config.toml
n_head = 2
n_kv_head = 1
head_dim = 64
norm_place = "pre"
norm_eps = 1e-05
tie_embeddings = false
init_std_up = 0.0537
optimizer = "ademamix"
beta1 = 0.9
decay_fraction = 0.709
final_lr_fraction = 0.0
seq_len = 256
train_tokens = 122200000
steps = 3730
dataset = "wikipedia_en"
Each number is 128 + 32 x the weight over its row's rms, rounded and kept within 0 to 255. Layers, rows and columns count from 0. Numbers have three digits each. The size before them is the row's rms in percent of the matrix's.

# down: layer 2 MLP down (transposed), 512x128, rms 0.0313, rows 275-454, columns 0-31
# up: layer 2 MLP up, 512x128, rms 0.0483, rows 276-455, columns 0-31
down275 093:162107140181170181082113103082124145097100081096148109166182116131207097121113097112094115153159
up276 076:148104158142141174095157147118139144161147091179113107120121136176124124123163115070094131140126
down276 074:091122102110125099142090103151145118104105177088130163141161120081109145121072138164179130105126
up277 130:108149150148121102111171149187116182097094077127188133118167119144125115098116135130119120184170
down277 150:126095104152142142120049135066123087140174168150081150148080142109113142135176133127112121071112
up278 113:115112158095181109139105150138151147100126078135111126158099133165101109129119124178144074129103
down278 101:138146109126090126132142097123128111122138164114132140099136132102164146142102137070127175144142
up279 078:169105090126091126166132147124102083125089124118093117138144146083166178122077145069187150166096
down279 071:066146155103168189096122094097136171137145104141136128151131134157105094058207091177091096047153
up280 096:129140110112159171102088217181065163172134111117177191125061114103089144157143151141158133086105
down280 083:125069167168100110152143070113170151082111139144091056121205167161145117050096119108127095205123
up281 098:111088113151120112092121114141137137160146095084126167129119167071135070141110133195089112153086
down281 105:154156159112154148178172134112132120102115157165150076122105109143125197067148122078179156141145
up282 085:129149092135176162087137102199170165195106107140159131094076194109124114115157107137146109175140
down282 081:137118164135069099157118118066099097099178162143097128180166068150140144130087157140141134117128
up283 116:164093132142152159122137134077172094108099102135119145171153151154105115166089092108117108178086
down283 107:099148131147112104108144116178143174152165147143143088065114106102171128035140147141133123087151
up284 078:097069084179116128174090105141081128199101146096179088091166163112129111151114127149082137108105
down284 072:172173175063137141099168153115152151088165105187098161151102082137129141077129146095213093151128
up285 102:174122104138081118153160153145181121074179161101098091124128130129143103130102078094130121129081
down285 100:090159150124148138111078112102105131164080085108117170115125101127091155108167169175148134100165
up286 106:136088144176077142148153076143128170140115100133140101094086127098090116135100144054163089121120
down286 108:122165122093159110100119170097127087131161135141108172179155122120164135089152115211079150129131
up287 063:119135150122125112177129155154102127170113145140094080168166112147086097150132178122093064119139
down287 054:129125119143133138094142111113158151097175083140160181114102128111158192054127071152167166181135
up288 087:079068135175171132114100077171131120140145082164170072109169184083129076114130105208137179155094
down288 078:192177109078072124137150148076110148095113155102098180145072091175118169117125144025132058085127
up289 143:211116123111114133130176163172140107159178152165166150117158104043142120067092117105134133151136
down289 161:050120128129148138144083121107116135133055125128064106129107154178104158154178197146128092104128
up290 055:174081157123087162071122083141123143126160125193115091101149131148124114129110114144145159123086
down290 044:071179103145153106184119178113132130130123100042147153148117066084140146055140146114152091142153
up291 115:130134165119092111127154141130122148132127154140163176165154135098144132226161185102158149090135
down291 090:132095135112126164156119123126168167138137091123094086115103150158095127051084101187155067170130
up292 114:147131141114123135216120115098135113149137128144144096058103156130114077130196139192187146085110
down292 118:109123132129105116064131103145097116100125095129122134181167120140119165114037120062066093149117
up293 085:139127150125120130089126180143161114176207144055070121140114117148145101126093108121168110105110
down293 079:112130092132142104170124095112095193103083123203196142116136104100082152131186150162080154187189
up294 107:094135140171114132093159046114110140120054137145139113151127121140103163083143150221144127128200
down294 107:157079124109132149178093230122151117130222115124112113111097153123140094168087129045146114102092
up295 096:139127166132137093183083122144123119170128097110129060169136106115104069178127170091115139162124
down295 097:094120087126114173075202134121114155098145132164127193117125130132156191017128075167143110101134
up296 073:095164177134114097156101121133151160109063146112143134085139108055117087117151102128155093133197
down296 068:147125082134128118118153121123098084152194093169133118164120159208112190103093180162123148111074
up297 093:109164158138170105191082112100105120090209137137067130190124101118140118117075169130111159138144
down297 079:143101085143094137074164128140152134147062093105147138091113156162132137129211105148141104106113
up298 085:151156120127140114149123092126110127093141095157088103113147146080129145131074159116092099171157
down298 082:108116155126126136091127151151111155148127156104159170128089075154157110068238082156165140100107
up299 115:130132135181158121091134119136165090153111166077133141130114135107149117145060125145145197136084
down299 117:133137101110105160159118158122113172093123081162108138108149091134106135113199155125118093120156
up300 118:186153092097046167163191171173146158067174118120126126142099107050147120148147084128098137107155
down300 104:103104148128185094081085104120097067155085129125106139096142142196083156070116155155184120148115
up301 135:181156079127109091145162084118104133117148034192121134160085122078109079126109128169133121139152
down301 133:088079184152136184108056159114136102148130207052138118085151122171140171123145127118118132139086
up302 103:119084128128111094104168122161151133138160133113109116109128187099127075128148107154157072127088
down302 082:130198106119134131160123130087128157148102132105139148189135082109131190001127177112103163159170
up303 085:112155152121153155170113060076188108107200051119065150147102155139144130106089143156169135150149
down303 081:146100107162113108105155161142100190147053207114178120051152117137112142083211085087122139110151
up304 109:060118134135176135179095178131147122132161123091133100065125138097135129129129138221122120174099
down304 109:202157099132086107112146092126084105102116138141132168201141130173124122113112112019122131063162
up305 090:116132145075152055098144135130101171131106080094168137073119144120106127125124098175081143120126
down305 080:123151114148111182168118120132130081118152150171103131181122167124126151130144150083200128153114
up306 103:112147063137123079202145126095114085131124097129044129137136135116138052117132129109136081108157
down306 097:130118185141139159072105135139128142138119166096166118121120116143120213058150114152116164153109
up307 118:110130174136111090093136158162141079190091101147150124108161070108115111099041199153134112132119
down307 127:133119067141150193119118097099136174098183144123083125158081155147125137114247087104126152139141
up308 096:143155105129071111122106096179090141135114158070154125121118106123140142111082118207130121116114
down308 100:101089173145172128131141148089132133123146085215111116139124127120133145097161157062144096175150
up309 104:067144093099099104179157137141111165138135041172121151116103071071142105166119103205128104169101
down309 108:201110166117153145085111102138153119115139217089110088137130174196138181066167143069154122113110
up310 085:119177162107103128099162136096159098181072147159127080184139118162099110147111130109139096145160
down310 084:117064088190166137137078121153108149066190116087116191092084118099138117109146115146135163102101
up311 133:187154107157180100128127145159095113127145111126081115083110135077119136131125114219208089092142
down311 123:099094148121086142147106109096115134135094159098145131180131132180125121001170163078082160179087
up312 079:130178083120127113200140121208134093091195115150129101141117167165110117095135088146114090153129
down312 075:136092168131123135081134110071121140131069137100136178119134079117131161154110164126130189088118
up313 107:096101111126106149167152094139080120157070086149148109083103159109137067149136139186148115142146
down313 104:165144162113141114080111144117134133101208164141134149170136098154107172096159110075089125130111
up314 109:147127095188139171167128126109158127104098082102104156142134115136113108104202102154127115161185
down314 100:097133174062128087136148149135134108150180170144120099110122129145114195158055174122146105110111
up315 102:187083159095142130104110165139074111124111100149107090123140135111110104114099156118150108147090
down315 090:054180096148118137094163078132147131140134153121133157142110112116165158000157093147112144141138
up316 075:124102119132113088173116139140115090116098109167120074112155145147117081147110146070044137109115
down316 077:106148123111139155084177124121137157146149119104128199136109103096132170052152088153243132135097
up317 054:141175197154100132100133165117159086120092156090130142150103152111131065128169090116151131087140
down317 049:101108060125167130137143098161136187137138051149116082105149119104110196072062200158090120181134
up318 086:152130146114064108106100130066069078097101133128152103148165090102106134133078160139158093117171
down318 080:082115102163184155119120118150166178150170086124114137103064130138163131043176060102110153128096
up319 102:158058150112083098139132115120166148145130131055145074152101137114136174120079113133216145163100
down319 108:069220106169164149121108119130106150119127126187125191112141114140133096142165125113050105111168
up320 104:118148097134073068162114118102121120128157164130119059111141119164128185117120128184120089155109
down320 104:137117155118161151075178117143145142136094106099119187138098128105161085045154095069109174083142
up321 110:134077115182111163087144080117114111054155133135098124154107162118190122152182170175184120151117
down321 113:135189147078161099170124166129151169190087136122135109097162095172075146103064100071077116112155
up322 110:157084177096093141129164124130102150106140172151168165088075112103132090129143103112149151122087
down322 128:106147083171173116119093146118133104126101098100133075154160157152136169177099159158105098155135
up323 094:121122173150165121163121127114199126102076108162090086177155128131122124121097170124138139130113
down323 090:120171069124098129092163113152072160156183116115141176078097101124122107154161060131120111145135
up324 083:154148111098085130118095101172152159107164091108135088089151108126099136123109145110097124159099
down324 085:090119151143160120112154110087110099121096151132098169164098131136151104125162112142169109091168
up325 054:106115169141087103153152097131145139125108074189121080134139144128089073229143159087178145151132
down325 050:139082087094175147095139159110087142144168155093125183117121106137150171000098074158110108105112
up326 125:127159119144131160147208126129113131111105194077095074167121181081131115109120102153166153127152
down326 105:139087148132142091111084136116136094153158072154174179088122094148098154120143142163099088109100
up327 073:091131165133142082116107106069093109154129149116185130157119113143114067162110163133193160096166
down327 065:173110083123133179133137171179128143116131097145101140099138124130133194087138110135078083182091
up328 075:120043137177158087137112099118138138166121052135136105115149170095141065168127131169111145174123
down328 072:130199108091095159111155152125107138087169172135139140116101097153139166040127110086158119082119
up329 128:093157152142165126164090123087140117117138138160094174149097151141065118110094144137149161157095
down329 121:186108097156100142104160098151126130102113099083135093089174114106169129140160142123124109071169
up330 109:120140120077103152096157130127164124127120086084144146069121171066157128089112105150130154107110
down330 105:176131120178160118142080137106089077112128145176118129173114075137114119177140140102165097154142
up331 074:118090094132105122142152142145148174109088107165109111123111170155111098178190119188064108153134
down331 070:162160167105152131116120111094142107143161150103121125139141111116144142029029136075189145103100
up332 105:113131094160082133133116113135145148125086081117118132140127131102152171114127092090172092159111
down332 098:132125137098210143102129159116152156119111169141165111095140126149126069034150112139082148069131
up333 105:180100132127143157149092091152125117128149187122110102141099155097143075118140139140142123148104
down333 106:072168137131102118134175150079140142115101067122133145107161114169100206089143117132130120101160
up334 081:116123109116120104063144170167194140106126071082129085134112140165122121134125090068102141171134
down334 078:144117108138120124158115079100086101145126182147095181096155125073105124133140150211166149087129
up335 078:110139096184042113125109099142166104157140115136105082106135135172117144165145171127208077117085
down335 081:162096152084218131138140175097104197116081122125162147144153113082129116070097082109053172120136
up336 110:095109161160049103154107136139147090116077106130120150101097149150121069153041141126142118092142
down336 116:121156074148204133078132112105120167124154133080122123162168094097161192082222097123106155155132
up337 066:173161141158113136203116110164114067142171150101133138121138170112136141126184117125174154162138
down337 058:092101124108142144088170134099161159131064109160147113129129100162131116125063126159081121068131
up338 113:123220130169138113166206096165191109127122088077144129125127143146133155089142081101180108136154
down338 120:155065121102125121127064175113105135145129180169146121116118119103120139181077188158084143105133
up339 069:135161179116103101068141153191153156090124119080166090105082117104152145122165081091111121082157
down339 068:120079054150159150169107102069111093170118102140090156130167158128092108088081211177171126159135
up340 115:086170105109158113127143095155153168133133105127110169086123150065124053132142117225132142135103
down340 122:203098125158097145143119154085111054103123152145140096180139120163131214160130134035158116141150
up341 108:137136167098132139167120108211125073126174152099072098159116101132143131110041124133098126110159
down341 118:111137092169132107102116142064116205129090130161178187101125135135127124200210169114172141124112
up342 059:155162101060136116161082093122091123100166075104145071112106117098126190122112136144099116159090
down342 059:110058127179116172113155120144122131118113169121101190150130113168141057135157100140158114073145
up343 071:089127175135155082113109139142067190162127204115131121123135105114123095108067093158162110172122
down343 076:172131064150129136137134116107155079109130093160150137152105150135113184138206138127104139080146
up344 115:115141072102085124218112113114118130124125187110115142103046138155119114159112111117112091141114
down344 125:124125183165164149066120128136147107117103089108111137158192141128124169113152138131162164135150
up345 086:149094120121163117178117109123163063106181093117083122193121159127143128117190144134101105169104
down345 088:100159148129087141106188134148126183141101171101157128072113085134107128123027094126151142093192
up346 127:122138083133131101120130137137125053110159128182114117170068118044082147155146170222162161149105
down346 118:147119179113122125140105098107103181153107095068135143089181138209181094105131126039109100118140
up347 078:068069122115090194150113157066112107086117102179144138100098153098108121156086131160195158117114
down347 073:218199138115165089101145063164133131140133109086104101173133086147138120086190113089069083144123
up348 123:158169160159101129102173112139165118125121085143162129175123103155121123132158113087133104163171
down348 151:119087113126164124155061136132109160126131148128072124080116170090138112138092139161110171097087
up349 066:145136138141113199182143096128124129162112105145142132114117122140168142130101115080157120102150
down349 058:089098141114161057080106153147123140136141131105090126135168110124063145082189122193134139114110
up350 125:120098087102116111145135158163131164076240123134145137091118149092124054140152088097113155155128
down350 165:148156133165129134103118112099129086166025144109114107155165097165145193097120170128151113122120
up351 113:172151180137093123147135118145161145182116120155135140142196177112106158135124155176117150139149
down351 118:061095074101140122143122150125106160075119093142140116136071110121132099233125119120135109096116
up352 121:058162141083104119136137120161135138092149125096117162168081111126077127110108146149151104120176
down352 112:189123111150133123195082114131137150132124090152149143134145151160178134238140123107113168101114
up353 108:133129121103137064083123130114129069151109022074129109112122102143076143135102167133160134144081
down353 097:100113144148097179124140103115123162154137189176148143126120173091176140052188095117122119154140
up354 078:062163119143185154155110152096109115140120144150086118165142144136102127089139122147089112150171
down354 074:202074112109065126108155108156159144117164095103162126093119113132141166125107160106183128097091
up355 123:118149177164100107138141115116082152147124106158118087103084112113145127190085112103107163195136
down355 126:140085101050152119121151138148185115125145156111144174163139137129107142101175170142167090071119
up356 119:147137116139126103150137136105138143080097112176201169113093125133111117098146111149146107147114
down356 125:145113146144132132124124113160098123122139143097102106171135132129159137150091157137102158117137
up357 107:137122132124180132138090151079164121101101048171108158119139140172099164130085096172094141185124
down357 098:124144112098090107098167097140111128128146191084099122126121102135150101095174160049136127087143
up358 090:147152074091079087084102093149139112130131100134111107160169139138141102142150141098109138145099
down358 078:115109161133173141184173117122141130147119157126139153104100087120116120129073108153171122123171
up359 092:124125111165127077146122146089103121223159132097089096120133108179095130184127151109167118096119
down359 087:138122125107130169110140132155126153072085136157154126121134169086149124000110107123097129162146
up360 151:133114153134175127144122134138169015104103166190164133089131143118152166124129174131154075128108
down360 182:109137101118094109107153118139111203145149104082106151157145092165100119175129099118078178113129
up361 082:152176188102093132116124057140117147097132089174172131116130134103123146185084189116176163129142
down361 074:103088088165163133117144179123116139161134150105072108146140130152131110017199036165095098125125
up362 074:136086159168073099126088140113162098105120113075165101101117123091156112169159133182106139145133
down362 071:127164103107189136104168109152123175145103128197070123151152115172126135045093127085164115100102
up363 078:116110134179083065130144056105137095145126120110089068109092124120125141165089103098179131155107
down363 075:135162109081169140129094190162121157096095135142104163129149128144110114088150173159083107078122
up364 085:134123140140109098105169098241083136122161103170147027103157122130092138183103137121172106104075
down364 071:144118122108149126128084158058153138131092131113120190150106130109164129000175103126108124164113
up365 134:126108127093173125141155067195168120109140082087098128053216191130128121091116138188187107156170
down365 129:131143126173084143122081191088053130132115166148166149192057063116120117157135126048111123088107
up366 122:113063148091119128201103129248104113143111098171106146116156194068135109159075150168123158135143
down366 117:142205114174141144054152135035124143078145152092128127134093054160152117073191116111155081128101
up367 079:149164089161053132158127138139142146141144132063113091147131168127137133203147189142161133096096
down367 082:113120164088184135113159120111141139139098112175133152100130103134115132033088064125112104182168
up368 105:121125096123147145143148111069090093197167155147076183162080078121157106109110102138182121147131
down368 099:149136139152099110122108155168170179082089109092169082096182149099093146049149169105092139113138
up369 093:147127133111165122098168148108044137168109086164117109161067121125144077183055103091108083133074
down369 097:111084121140103133159070144144195137097141136058128165079178138118093167043235149157131153142146
up370 108:181117161117152131092132097130078127095191165130142151132123157057152098130125150160126121132139
down370 107:050138106144101135168116148128129145164057102119114088115133092196107163029147105109136131130131
up371 132:186075123081121116120159172161146140111173117203120151131147109106143076113150115090123137151100
down371 162:041205121153142138124115093077118145156087140072141079119124134153144170109106118148128107128134
up372 094:113112068149104118157114101141132131118123108148134138072064153133159097159173135129081110141178
down372 097:133124218112160127114162143123130139147138151132128106169179122111105154008067094138157135119082
up373 086:145114139099074188123198070115170155154141148099136113102103154136123154092116127057116079132097
down373 073:092161139139168091084048149128110103118106092159122158155155114096160101058132112182191178085127
up374 090:122161082117137181204123114162159103116095180146073141140116150147114091105114129148102127149118
down374 093:154096172148127089108144118091104158133165104123160140117138105128130151160146134139161144096143
up375 089:166146170113133170169145135041099104153113073171123101122136158148162097134108132111173174146129
down375 077:072100102123136121085126134189178183099114135104134128137136087102115161022118146119107075089107
up376 102:168184156136186097177050115149167104167142111142085138150159140114131128084111110165075155133091
down376 107:099109120132075143111216081122108167079127134093142144103091108134144127163135136088163106116124
up377 115:137131079131086084035150125144106125155161108117130161105161126127109134127141071162130099121133
down377 119:097118205136170119211106140122181152119092118113132090160096134103150123085099179079143141133130
up378 097:131137159157137136121108058069183096144097149119132125169120103133130149120133121176170149113181
down378 098:120143106100114130159152198178104152120147060163096129093151155129133112129139149066083107130098
up379 100:137136129088140120060164147090156113138166112058132117127087114098131114101169066147199116096161
down379 108:147105120162120132188055104167099137122090152176133156147165147164092148111085212119083144163104
up380 096:144101084124110116060153088149103156136160084197135136105116150166150156165142109176131131124171
down380 094:108163181142141145185101148129166101122101168069101096133146114094097100056113168086137125147091
up381 089:143145117096108102160077074104146146112134179118075126123144116101126139138118098162147132143147
down381 087:106128132177155133109179145129107100139134084139156130124118136174117090080123167108149125120148
up382 112:154131122121088066132106073132090148131125090112132099156100121082113128189091102113130128139126
down382 108:093106161117178191122150188131144112146145163151111168094144127172116123049169161157144146105117
up383 093:140111147108165100118112146102109097098131139178129158168136138156136116128178112129238138100134
down383 096:135163095141106123155158112123144153166100123051112080096131120126121147087050149121030093146141
up384 101:086120130167144133031113212153147151189180085107168128092138094166111095106124143138175125118081
down384 102:220152119143105113198135059104129135078076130136135127146083140081128159165147128110110128172167
up385 132:072186110171113137085150102151126121112072099161127076164130113163138175111121096125159128214099
down385 134:202087133085148108151113129119128136137178159047092161121170077158133118145163158071055137110132
up386 091:140152122067094157125127191200183095101166077086147111097079173125132106100134152093140125127129
down386 079:108140113170171101140122071047103166132093149139126181164173092126127168101123105163140155104200
up387 119:110138122134102146137155097108106127156071121150138134117185106170118136121128150117149098170165
down387 133:127081145117171115115077158142133178109172141136126134142085174095125104149121084122098137078102
up388 101:126133108119138135109155135106120088121138156094163189187070115127093155175088128108117099151182
down388 104:126129139133130141141076131138147157138132121144093059062186139146151114043166129143128181099086
up389 108:136174180127111203175156133109211076072120174141109113128095115179136131138134095148182166097132
down389 111:124089075114161108102070116155083164153125083149143129126149144102116114055103181091091095143098
up390 118:105141118137149130117105103155163119161111139087101143075128133118099130123096178176232122098093
down390 130:162139134182107125154141137093122121108153130140127109141130112140165133088154080072004123150172
up391 117:167110102153157134172090118172103000104171131185120103157135160074135117149105142122145098122155
down391 120:063131128132100125080174142114132244159087113104120156107130119207124162037150099117106123158087
up392 106:094137157124107132146129144132095164127235121089080134121083132134045137101093158126147124169075
down392 079:167100116128134126126161083114128172118030153133172096139201108141169162072175050138083153121165
up393 096:140149190124084171073178126112155131096113081123189130173178094158131120094108145097159105151138
down393 099:100100057160181106174069115155109145160124137117073136072092142079131124141155115148084157091142
up394 091:117140134128102146095103141121116141165099213114125067088132145060126138138118118138172140126134
down394 094:127124110153155119149149092119129095103148089139123189136107098204124110068155116107107108156111
up395 111:201095125128098113163150096175086072124131089122162130096113078118112146105127148147125131118157
down395 114:039142151137171146079096160073154176136112177152090107149104197132136112078148133094115113175084
up396 079:143116070152078062052101105141150132098191166059100131129102111108133118133157127224106099140123
down396 075:111132189079156181234156144099101135140063093170181099089142147126120152058086124040164148131171
up397 101:103109125177116161162175135127128129112090131169071135181123144124111133128119112070048124122129
down397 093:147179159075165083112091105146157112150148104093161099053121140111117122137116160187250120120082
up398 128:138110110133141146127179162073146128171169018114072084107181150109134106159125054119137137123121
down398 109:146153123117128128114097111161112106082104183177144126111108120123086135024148186165159109131107
up399 067:119133189101111081082163157136094106057135115076127099116161131134119106195124147077146102132135
down399 060:122134074167137130151121120126158148203119110161116142152097115129119150016132106188106160156118
up400 116:166137124144109110077124161166090063132126065135133141095116149130098143153112197199156112106124
down400 110:107132159118151111186133102108156189133137156134123104149132103125173111073169072063096135163140
up401 111:146181251072123099125166104172149181122102080097177153138174139133100174089171130139104104131124
down401 121:112102023208108175127110144095103066131166164155123122148073115102157083221054140115135164120158
up402 128:141074099139119136081159186107161123128210110155129130133130110145170084147116106124108157182109
down402 149:127170142104127114163121095163129132144044133104104107109144144083099158093150197124164073101130
up403 091:117132163142155143145112148187112148122089122133130064171119126091152151119141144091145133094053
down403 079:141100105147127105109165079095145156152143141119121200087166116149112105016120112158086108140195
up404 083:106149194154126095038149148151200055157129091103149111192116163120105148142114139170092146155127
down404 079:174116047104121150199097100108064195102133143162094158055140102114151092089153111078131149103121
up405 123:147131173130156121101177124144063125145110136082134124104087159143099072115075149119123108125080
down405 116:113150090139087122143082107096175129104155109191131151149167076087162222087174115130150149122135
up406 085:146117127151106102149186109048114149125103136158124073138124137074124104161116157122121134143148
down406 073:102121111106162129093073138156129093125121087107095151093134118154112135028162112132119088133082
up407 093:133115120162081063192162091107114166091103184188104100115117137143146161156101156110147103130112
down407 086:092142167107183149090096139146130096153151085092138154152121131107126063047151087137092150116142
up408 113:156186093109108119089096114128158120138131118115136126167105147104112161150125156182163147140123
down408 113:131090153163116150172173122126099130107138150124119150082155082160136088113108103068116125134162
up409 114:151140139139146070082145093129161048132143165128127085137125149153121093131142123167137110175156
down409 105:081099115123124174170103146146115183131130108146132156112126120098144180003116132081131152084098
up410 097:149101125136098066122131128195205110111150098124097136148100120139097089158164162130155086165092
down410 092:086188122122152165156147134082094137153115148133161093091151136127176189087059124139097161100151
up411 059:145125158099114115179142150158131139114206064127175136079075144134130114131099116143119171083102
down411 051:143122108144180135101117113118133143153023117139139115147195170122150132108173130099167141177129
up412 109:192100096099134148115115052137160038170127142136145129097090133091162118131136164200148120115124
down412 108:091145160113120117145137171111105167089090157113111137150139120167108159026130107096088136150121
up413 092:168136195110088156129174189166114091120170147096130102120129119096147114102099122142137128138034
down413 087:081132067152169095104085083070146184142092116161142151144108136135137143066170113099129143131196
up414 108:175115166148144160115118115128188095123211162138132112126164160110138092122112099155142119128141
down414 100:075143099123118099106147110130093183106058081122090144090092108130113154048128133110105158114131
up415 094:143121107136118160178146141094097135142166073102126057131144140130123113126184157180131136212164
down415 098:115115184101126103058140102159145115127133189150136195134074106145142127148075104092147106054125
up416 091:083092115158171168128092127169132150176159100097125096174097126129076136179126140093149069119089
down416 090:173117121086093114130187124102102134099121161149111169060154103140162116043126135145109171157144
up417 111:114157180118169092127093155113081119161186034108121176138109134118128095109139086137111111115132
down417 106:139091072133106118137154106157165160116063206135135090111132128145145180097112213113192107159115
up418 106:131165164131154113138133139160175081124188156076110134119127119147125057148168087220140120179166
down418 100:130079101135086143089132105087081134114077102160118110124117143116123207056085168039106149092096
up419 098:163213065136133116164096120163141171176117144135096139082078127138157102156088142151161114128168
down419 099:117047202143135129107147127098091097119160123138173144176174122095083149060193121106089124146132
up420 119:135153159086042121137100115162153103114156136115118157114136132175125153097125092128096109134105
down420 119:101124086170196134137164127097103151118091130119134114108113097093113125159090145120145162083142
up421 098:199153129181075149157157088111123107078152165105081152129154134158142145145098116095185134119082
down421 102:044116140081204110105093147125120145175085106115137102110099112112110131053161105156090135103152
up422 109:146122133152119132113133082145096151158119103120111070147121182137122147093117098126181149143121
down422 108:081135145134145134116108184138123132123141166144152181123144059141107109111156126119055110124118
up423 088:111142128147037096109161203152112109148112126095138079141140129106114078200086205151135154087112
down423 092:154104106115216137132094058094140167138123081159129154130148141131145169023188047111117111189127
up424 102:107118132140103109113095129119116133146185125122120130075122093111111102147155110185122141134082
down424 098:178129141102145124147168138136119133150092104144154093158115148100145165050068138065148091143139
up425 105:168169170098101073100167147094131124159058122104146152140113144085135088127137134128212125136125
down425 114:102113079160147170161084120154119123107178145136125117125149100173122162096100121156039137149174
up426 083:121112201163155103167095111105104117081152131183080165210130116125125074142126133100117172137152
down426 074:143161048108092155105184160154166164124088087067139070062142169120145186061150138153156111101118
up427 085:080117115135139147117132111142199164023165119188179098095132099096131129179133131182131104141159
down427 074:194124123110140093126120133125060099193081112097082126172139186181124104066106127059142131106093
up428 083:177087083108140095122155117050133142162122117079135109159145099154128151149149116151178176106112
down428 081:065165170154093167155091159192159114125101151154082127086140145126115130047094148091096080155143
up429 115:137144100097119126178117140108172121145182190130128141109129146120118131112095156125126099131104
down429 111:109114149146143132076108130122085128076048068107157091123109121119149131129164066128167139112186
up430 090:079157191121122133119136165079109085177127134092136096134147122125129109125170096149168108103135
down430 092:200089073143112147175116089154140161086136103140124147102114124129115177071047169108117153139115
up431 097:096174134163154188164126155150122140090147049132118109113086153144125140088150129194139123114103
down431 099:175072117101094090070167092100109145150124186135140142130155121132151133087116126069123116154114
up432 112:136127174127078119104118106140179138052192141123152113152082096138115171166118126101124175165076
down432 109:123131089116155118150136129129084150172047131142095128101157174121140088100136120156168107084181
up433 089:069188119163115107136110130093164099120156127094092081159114138144078094136043104144092135173123
down433 092:214082116144150156099152086126115137117095113130146180078148130084173185046250111111158155101124
up434 108:163165203135108097095123129078159120100114133117129111142062168150109137113154089152113168107129
down434 103:097115034135139150163134121155106151121138085123111127104179117095132125132086167092139131120109
up435 118:128142094108139100156186106140110174100092137219138128109080140119126125152125085173157139147157
down435 114:105125182143134160108085124117151093153185131072129131136156156128123147063144175097106104099107
up436 092:142069092137101148165120113132201145089141183133105132195136121173125152095172167170150133096093
down436 096:148205171101134155109172152125097130159121101122156077048148125094135099073066065070126130164164
up437 120:174138099127112113121135119255104083161105125175166128065117151158051110150157149110172128175105
down437 099:069123162157138126152130134031172134099132125082117116201128113072197168037093119163100088085134
up438 116:127099113138109188135077119093154058135173107157134132124107123139098119135121176181138101127106
down438 106:133134160106134098107178122130135194143068145128150125111149154153133135114136105058150154134151
up439 105:106139114125125126106104105082084122134103103154107104115117112060098115195135108153168129163124
down439 094:134105153097130138145157129155154131114153151121137128119112122193171151000138141084077121109112
up440 069:148101118128159141145138140155136127082139148146097089177126146151115140158132140089082168091083
down440 066:099155121135110122124123124122167133149102137102110162075161101105134112066144121168207095167136
up441 110:171113138135087133179165118137124114095207126153124151128079142164167073112153087133176137119150
down441 119:102130122149171097107096147126132159165043161078139096124161131113097190083096150143058140153097
up442 083:127118130108135173117214180096120087161119054120105133131149141087140085180140133111170148154123
down442 075:138120124128117111136054118157141145129147176123122110102088091170112182000107123167098115132103
up443 103:189109096124118089122139078097156083159142117110141146130128122070142123176090090154191098172135
down443 108:067117148111143165149130176171096149139092133133125150110121120182109128032177171112061132114132
up444 119:138166099141095104133134156113128142153097046135164187074051098140119115163157113148232111108170
down444 128:114082147132148134161098104163147134103131181114090073164195195151133142077066139116033139133101
up445 102:166142137133075074162140137165109084102065111172145088092155096128124107129098151144164137172152
down445 098:115099136133164158102115118099137154143181127125096152154094141136119166063148109091108132079136
up446 092:140107178106174146103151129156089130103190146135080161128122111178106115109130103102046095097118
down446 101:122144072181068093130096125128170126133110108129149119111132138067152134079119167127209161152109
up447 110:167157091172154126160087089189133108131083170144172119094138161083169126159134085161141141136183
down447 099:076084165090118118123168155089109138150146067135100124160099105159083122019154165101124111143067
up448 113:134123105100116151151109132128079107127109126128133137046097100105092105138095213120186108120066
down448 128:125122171159135101123118116118141115125159115105129138201143156166161165102142060115071131145145
up449 099:167130132091128092123108199115088100177118098135090109181132163105108147185085160107161117175108
down449 091:079121112150135184122160096136157164100159134134120130080135115123171126000183089145109122098125
up450 067:159123156129081121124105145145151123094216074146135119170106153161098085190125138115171193147077
down450 067:110141113089151131126149107129107169138039145112133116055144120076157186000128106151102096149143
up451 115:183120115160094099109169105162161108163136095114150074109107126159143118120121112098159131168161
down451 124:085147152113165137146065147115128150117118161148090190138146148083116145134126171128118122096124
up452 110:119147093131064145148138144139156171112106117112138162149111118126149171151078084162131180095129
down452 107:150112158131192125103110135120110114147151127182171104117136150135102096078161147080149086122147
up453 101:094123108182133104092110106174125114148152110113131140117114164098111098161100109154130133150143
down453 103:170132148079133146156143130076111130098117128133104089125153106128121122073160155100140126101106
up454 088:077072128131098059125152123126126144167161110097129123076108135094120123144107152176134123133136
down454 086:199182131126164179119098141119099107099105165179130142152126128163129109038145099077144152123112
up455 079:140149163171121117142107140124096129127148100114179134101113137098120144203139109199155193118132